Each number is 128 + 24 x the weight over its row's rms, rounded and kept within 0 to 255. Layers, rows and columns count from 0. Numbers have three digits each. The size before them is the row's rms in percent of the matrix's.

# down: layer 6 MLP down (transposed), 2688x448, rms 0.0335, rows 2568-2620, columns 336-391
# up: layer 6 MLP up, 2688x448, rms 0.0373, rows 2569-2620, columns 336-391
down2568 101:131169132139138109146111108150122087122142161140117119152139158117150147141150097131142140133092157126131147134083135110132105118147123118133076146121148145106142081111
up2569 081:116106133119145096137127138115159091119111089129116117109176133117168099131080125133094136127122125102099105130164129134149111082123148118060146118135156149147159184105
down2569 066:138148140135131089128104107124116145124118131112167153145099130142113160114138086135142153103123135117130129119120160123102149206112153103145118134153137135088116102158
up2570 131:096118127148137131159114113126126145153140154154147167109157139147132131131074156114140105151134118109136129174153160142098110099122135114123138106093141118140127133127
down2570 134:174109119126110200098110121134131115106189123165102122125141140111178129113150144109123110106122149098168112124127144150115125106115171175097153138163085144148136138087
up2571 117:085092081146146118134112119118103127172110193139120128137096153124119111122121126108120132123090119181144121116143121172125109115077073161122101094125154126112121129161
down2571 114:136119120098103119143128113107140131176125161129137107167088147093160124093093117127136134116176127117134158105144140137103185108149161159089149070141113154145133129096
up2572 045:137127145157116078137075154111126091090102114156106095155116130143137104181117109141124133133125146126134115126131164147153134110098073120148131158099110139085156121134
down2572 027:191126131113141145084161046177107140151119148163130164105128150130146124121125125150100097115142176122145113144078086126125126139115172159099114123143141090159127157112
up2573 067:086122173139151139144078126133099112132115106135107123096120126091142129147147145130085183124113114143152137124102110119099092137105125093133106140085073151120139117096
down2573 055:158120129130100133117115116171124122125095171112142149158105104135136149081100139120144101130137122095124118093153148136144170143145162154158105112125156127149092121142
up2574 039:145161127114144140059144134146117121105122114103116165127126154169120072146149132051136123194133111117085135134105096115163120140171145098092116082124179109151128136156
down2574 020:142116131135092121144108130117137114114116158148113125084143154137090120104152108187132158082125118121127134140152117137084144134100105124163166137111115093133132125086
up2575 042:121125158146154088149164193116159119144113167118122131197121123145153118156157145112125133157102112056143104101118099151122156141100124131146143176147111150085109115118
down2575 024:105127113106129124099120074143142160114124094161103111066157146121114117166109113125135142135122178177146127130133118134182115151148139116135130114137130119173167165160
up2576 119:122106122093126067137118104134101122143124118182137109137150145122151132138079137144112132142124089157125127109153145129139134125085162129144133097065082099148136143107
down2576 116:116149121115135129131145114130172135137111123113138128122147131139134102106111137153140111110088158158134094140093143108107103154123093111085149144159158108105120133107
up2577 040:108118111114123137084111116149123148121128172097141120082125154129119144175129119145113189141138129146137216148128102138134131097125138140124139143103112122131143161116
down2577 020:144153171137119157131105161118162097130114095139132134166119108128087129098117140092128107151143189109088082112114159148125122104124097130171105093118151149115082125124
up2578 036:128144174161115124129075141082172075141089124123160148120111132075081094188154142166111102104116138111134099080123155097096124145077110102153114166096107088144149140131
down2578 015:105105111141180077092155079138097162111157115098125137108111141109156133193100162156171153129126127124155082162117094164159126131139178208178122147137132107095159146167
up2579 098:135138106130143149116132120140117153099128086159103162123126119117161120122141141110117128145133094136082116135131158142144158155116140109109097148143171110113102108096
down2579 099:131109111113139104134127137123110099181156130113083146095124133135125123166089140142148160133122133131142127145118134135123103092111109137118118121143091131102118146158
up2580 092:144114120160143098136131100092099117165123162126133133081165110097097141141125122158109154135139103130122061139100135136109147112130125146141144158106110125110148140154
down2580 078:167153142094115178130135103154114135094156130128117175151116164177150128130134076124129140122150088103142143122206148123130098118098145115097125145119147133140123129158
up2581 102:127154127151084169166102105105144089083104118082102101115103119125098138145122158109114141097149121113147124103103139130136146158135122127113141127149157129112120181153
down2581 100:128108141176124110134143123130111081157172131145138094099144130101087147127123152095121121147141135168144143128110121129156134130094138096160129108118133145156191160160
up2582 041:133133118146159121107146131129123094145114103125124118187126080155148099186096132111110140113119130140140171149140163134092159126097139118145163147109135134129175127144
down2582 023:183137149089118108104131060168108155130107130134104144069101125130142162117165128183135086126135167101136090136160118123146125115123164154125099147137154095115120153116
up2583 118:120157128137139145125140118101135110108112169142138150131141141117119070162140154123071133120137131069138131127117126137084093142132102139151113085095130120105103112093
down2583 122:094107145156118147127111128119136154153098096118171140121165131118107129102118156103132140123083146113138154109099134142139133175098102131114156145115129124092166116153
up2584 066:138141147114193130112098116110168134095113101111090134121136169148157098144092144102109133067132115143103145135152155126127182134118134133119153174128093168158122095126
down2584 053:092128139110092084112130102136130138181110145143155132140103150112152159147145125147126165131158167119116108142126107179138131110171121116146115104151131112106105157159
up2585 120:141113107061155140132116103119122139133125099157155135136184163120140098132094082145114120145110120147095127116169109130128131108072128135149115139133120116184112128121
down2585 133:141106133137089094149136146136165154119224144112117090107142127122105149120159135114125129135154113144152123067116160131145179078142137145063162111118142137107128127109
up2586 128:138160096165131141134098103099135096127134138073115146124086148125132136120121123144099162129140111129102092124114095125111153148124162142158104102140118120127070140133
down2586 134:130103181105142115135109134111114157124114090131117148100181142132133101084140138124147149126134128164094113104126160111148114102083116132106130152151129140136135078110
up2587 053:137123152165103100120121137131132125084098098165180112163146089156112121131147137138121127149144114140119154178152132113072115168137146154133104162136129170131135119142
down2587 033:135131110106145144118171128133128118165135140124108145093052141120118124136113121073136140136070157127135097107096120101153172095118089121151117135130102109131097146116
up2588 041:153147147121099125108188156145100179141135096101120134091143112113138143124130150129092129174154107152144163111167200126147151155160146113078142125153187149150136128161
down2588 024:112132115137174163170116089154167123143131146165166113114197123124093103120122114146149160111128138115120119156107096134112136092089121127158108146099111142131129123090
up2589 039:142121144164096115169080176134152137150158093138145135138134112174135133104131110118131141132138115119146124144126126096102127062124110113137146133129132095131107093158
down2589 018:144119138096111157096148091133122127111135159117083153107144129122155106135158147147162121133141165137089152146132092124130128146098139127091128090086146131145117164125
up2590 109:140136131181150146131109117163091100130125156167140059135145103118120127117106132084135136153102112149135129144105115121098185111141125165151153100089111141096136129129
down2590 097:136129156152156106157125125099123178135102160139099114137127120151122116091100140086140124133111111124127132136114130124106145124155142132120171153127145151163131092101
up2591 098:144140099120114160155148127121111136133166150123107153122127133135102114105106125165153088126157086133123138133164120120113174128146101140144149164122107094116155100151
down2591 093:122159150151141179140109111138150118128137110110138109079115148127106094135157113122136121117121192110127096071078164108128092133129162085136106132154150153147178170107
up2592 117:118138107113102141161132116153134145137122116169103129099124130128134130106126086131095124141152116151104151136134140140078089115105143145160140122085098113107131122151
down2592 122:124129092116128137160130148131110098090145104112117142134135124140130171116148134092128113122150164131104172116102135111136151114127103125127173109138120110107161142119
up2593 042:143157087111127113090121116131084147095128113146153159099122109090146141159164124092136141147112096166140132128159128130139114150159133149121098124152111155136097178172
down2593 022:102101177157111186147143129128172116175126114105114085134135114125115109131121104158118095118146152102120140128114157131109113114145101116145112130114123117098155100093
up2594 068:119182100139128132139108113125129125114116091121085159139134133117103132125172142171135142122134116133113138133123123152123120141111131105144067154145144097173142158139
down2594 049:154090180130123193084135122132113149118105183110145107129122117128117134066081114133142106174141128096146113125142155118134098139126121135117128144095139156092143110105
up2595 099:125193118128169080096107113139175137086137175097151159092115117150143167135134098151102144141141112112070196118142093153117151119136117172114119150140117138130083097128
down2595 098:101131146144145126146128093174140133161141154128140125122095133121127103134131146130142126112123147131147120183110160103148114094170134101145126135104079153146157133126
up2596 112:141134152094121145100107130134155127117148144086156101126173149131150100131114112129157125100150103100113153149122104104101072087107148124113113101158157152146123129166
down2596 109:110135128185185092156143121076126137132127124104148153157139140136122111150111121120113130132094137120186107138158149137173130127108093092155138133100116108117127130111
up2597 100:143104134136162110178121121158105109147136116103135157113148118107145123114085156132136152128103075131147150141094105127144135171117110134147148151130114136129142155180
down2597 098:113127116108123123124131132144101086138129135137125130161170144125101143144116156090136180122115135132131154108127115143116132123123163126131157097129126113123168103173
up2598 121:108122125165202082114128114125128146134160073116083104143155142140154149117126117131126135118160114122107137157124120155138123160106106124133114153137127157118124151135
down2598 125:079116112153095144135104143140119108109119130180134116136154120135105086151073113161077095168139146129118125133115110110135139115124129122106119118095155145175111132122
up2599 096:118137134136144138104075133140102125152153154118137125127150158092184138157165110102114107140094109131148102134136165164144146146093110122128121122136128190107126144102
down2599 073:103170100124150095151090145133130130117149155129125115124141107040114119125093104126135144115140138147115136143136143110107145117133156149111120116097109112107093158112
up2600 102:106143166136101130081125135090103134134142125141125128138097129117136145134119069134113134126113117118115115142133129144136133131127149129135120071121109174124113162153
down2600 116:144096119143140126171119106152126123104138150162123153126091128114134139108108167089141117128098136129170118099139109110135103107138132156132127182125116115118127098100
up2601 101:120121118112133153137103114102130109131153115145113151134148144130133159129115104158137090153145142120091126164187083104104127133123156156111147148090126153128093133096
down2601 099:156134132121114107115122137128138111130078182123165116133145138094139158133116120149126129101110126147124138080105148128122153170146126131124153105144131153132091144175
up2602 097:109151101095158116170123122158147127146160134121145178066114165111128109125079106137165084111100105118108145180161140155103147092158135079148102119105116155136130128116
down2602 088:133137114106127184176122121115076095083165129138096129176132118134128145088128162117125126109149139123167162137107127120143118139104151105123160106091140107105100119109
up2603 115:110157152119081078072131136117112169136106134141131154112144134121183114146147077124124130122136136174133140128193142138140127121116110107131154148119122112066114105192
down2603 118:148165146127110167167126144117110132092184159117102135137145174143154101125143153093153136152113130107144107122155099125119162108145112142115096120131122133119112127083
up2604 050:117094143130120149143110104168150133111041108148169125128172131100125102192114113092102120103151136133145135137102153111152142145117127063113144140117112110132134123125
down2604 034:142151113114113137102103155132128124162196162109111153160077117136113131053116134144129096192114092102135115099126158165128123144103115165143105110142152144102120133141
up2605 069:104101135119118097146127128108138116107148157096111126175142093143140116114128103094169141132075113080140119099135116133153101158140115129092121111156154107125105146078
down2605 056:140099162119159132105153118146147118169098065164092119098127134124072095154113152132146151105137157157118117168137130132108129080180144147092109143101096173152167094198
up2606 110:141104120129075115106135067094099135155116136150158113137172158125150104119141125124142131125126113163112114088126121136135110117065084137161108121118162131120078146084
down2606 124:121140157165087128144132148167115123113137106094126125109088109118131127099162121162074134119143096132137135085122157140120164144171169139125137176136086118164187137134
up2607 118:137145109154152117166095130139114113113156090152118116114115133135112149144123136114124120168129114155158139103096113126134155144096136151154126147093134115199106111117
down2607 126:151114136148169117167147115139117128141119141141150140162127142114115133144174121123103152114164149111178126131157183129172125094152111139123131089137155051139108136094
up2608 107:113129111125146149141108124139081116097115149144122125097147128140131150152120137201119118154159129133111101138118133128123143153093145136148147111118140143132114072166
down2608 090:067105123110050129105106156128156140156079160104155104112118095099094103108140136113119127096111099137142148122091130116099126101130137147124132116136104168127185126097
up2609 117:140140133157163142154102120129130092115099171124126160142112137155168125139153190148108137107131109143044117097082148155121123147144133181125132147107162147153072106137
down2609 123:156107129084137146127130161094119119159163104178116107109121145136140125107091093109094141127185126149148146104129097110120127082148156119107070119091130077097173143110
up2610 118:099100130135150100182125091110116081138149136088127138130129163128145119145096124122130161139109110151156105175128124130099097149140114151134130069138154210095114130100
down2610 124:108140108140098145111143107122126157117152100107144107107150171138106134125118117135113123131135097064133085110123133119123127075170082117144136117148105111083132144155
up2611 039:119156143106147172164156128086159159169155121112154140129160132116143120154095152102129105132161099119114113107148110142128157132114173117130133135150190108160115081148
down2611 018:144103096092092113127118098136094126147131156102124145113156098151131114113175161129131125147137148116134120111141142142110119167089131129083101107094098117112088149155
up2612 097:139114118122191131118124135125093178120107160154086164118145149120152137140115112153143131158156101134126104134139152156129071067158127127110122125122131089127114117138
down2612 107:169148063150129129145130096140150110101145113136111125155104138128115145124127104086118101115144124131182186107138149107082119113153140110121145106163121185133087147135
up2613 124:125152118145115165142117113097112142118105135130094092115122132127119113117157121102112119155124076106125076137129112127140104111128136144111182134129131111082089153107
down2613 112:164127163172146098110132142144129118105158110171136110101100113117137094128136125134159132136089134109085124164110095128123080058125123129142108068123144111111149148128
up2614 107:139144142106144100155121127109133119133099108167119158127163123156141150121119159195100141125133118112123121174131133155102164127142133166189166179117097118103136123129
down2614 094:115170191126090102132126121148149103095111116096141145168152091111114100121130092114098106105121093153172143144140097116122090139146110131146132124135117105168128104140
up2615 111:114112146158141100128092090158110083160111173158091118140103145123154110116128188142139131104080096162094128174119146132084162110154126162137147134126132119134128159169
down2615 115:164125058159127170165127151135139098122135117145128162159138102122102166121093090141109153114157103122141132097082131116139141136127131128121120159142133116163087143146
up2616 102:129146100140153132117102115111133109205163137128095185094147132120122147125054137138134129128161126142101139134142149141112116124114132162140114054127126152127129111125
down2616 099:117130112117130147138117116118120107112087131151108097102117164123105145140142121130103066173114108142083131119128099136100109119133136077131103175134118142133140160110
up2617 109:102111133091113124150130127120134089127050136141129125121117141102157149158116134149128124085166141121106146132123162125062145151097138100121102089083167160150075113132
down2617 100:132127147128156161125111164135127128140201098143098183111124105131187124156172121155163120117137131094111118073092123086133135111087087146153122130117123107115105186142
up2618 103:087116125094152097135151128119091164133117146120119122095146148107141132145110123166129120169122105119129094120069089156112095112129100164178109133157132085103130201145
down2618 107:146133104082061120072149109135091145128138134102137127153144144124134157098132177072146109125148161149136132150172142139128115125154112143090145150103120132082115109106
up2619 107:122104119103155110118135125121116126096125135168152072145105129142124103148133110134137073119122125159084138157144122129145184121139107123135107126091101166141129139166
down2619 107:145175154107133117134119096129164100103133108113144160131141117128127107124126160120140153105099112138144133158110120124124132128088109121105115132141166174122148131103
up2620 112:101128155136072105125130111147136139139143181154135135151154133140157148132154148130123162089123095151116125156166169154125069087157096156138125118140107111087119167122
down2620 099:157106117163115107129139119145131137127139136162159155113130125124112149079143103158126119135146139094073147131124095130138123132128154099106093131100117109155146088125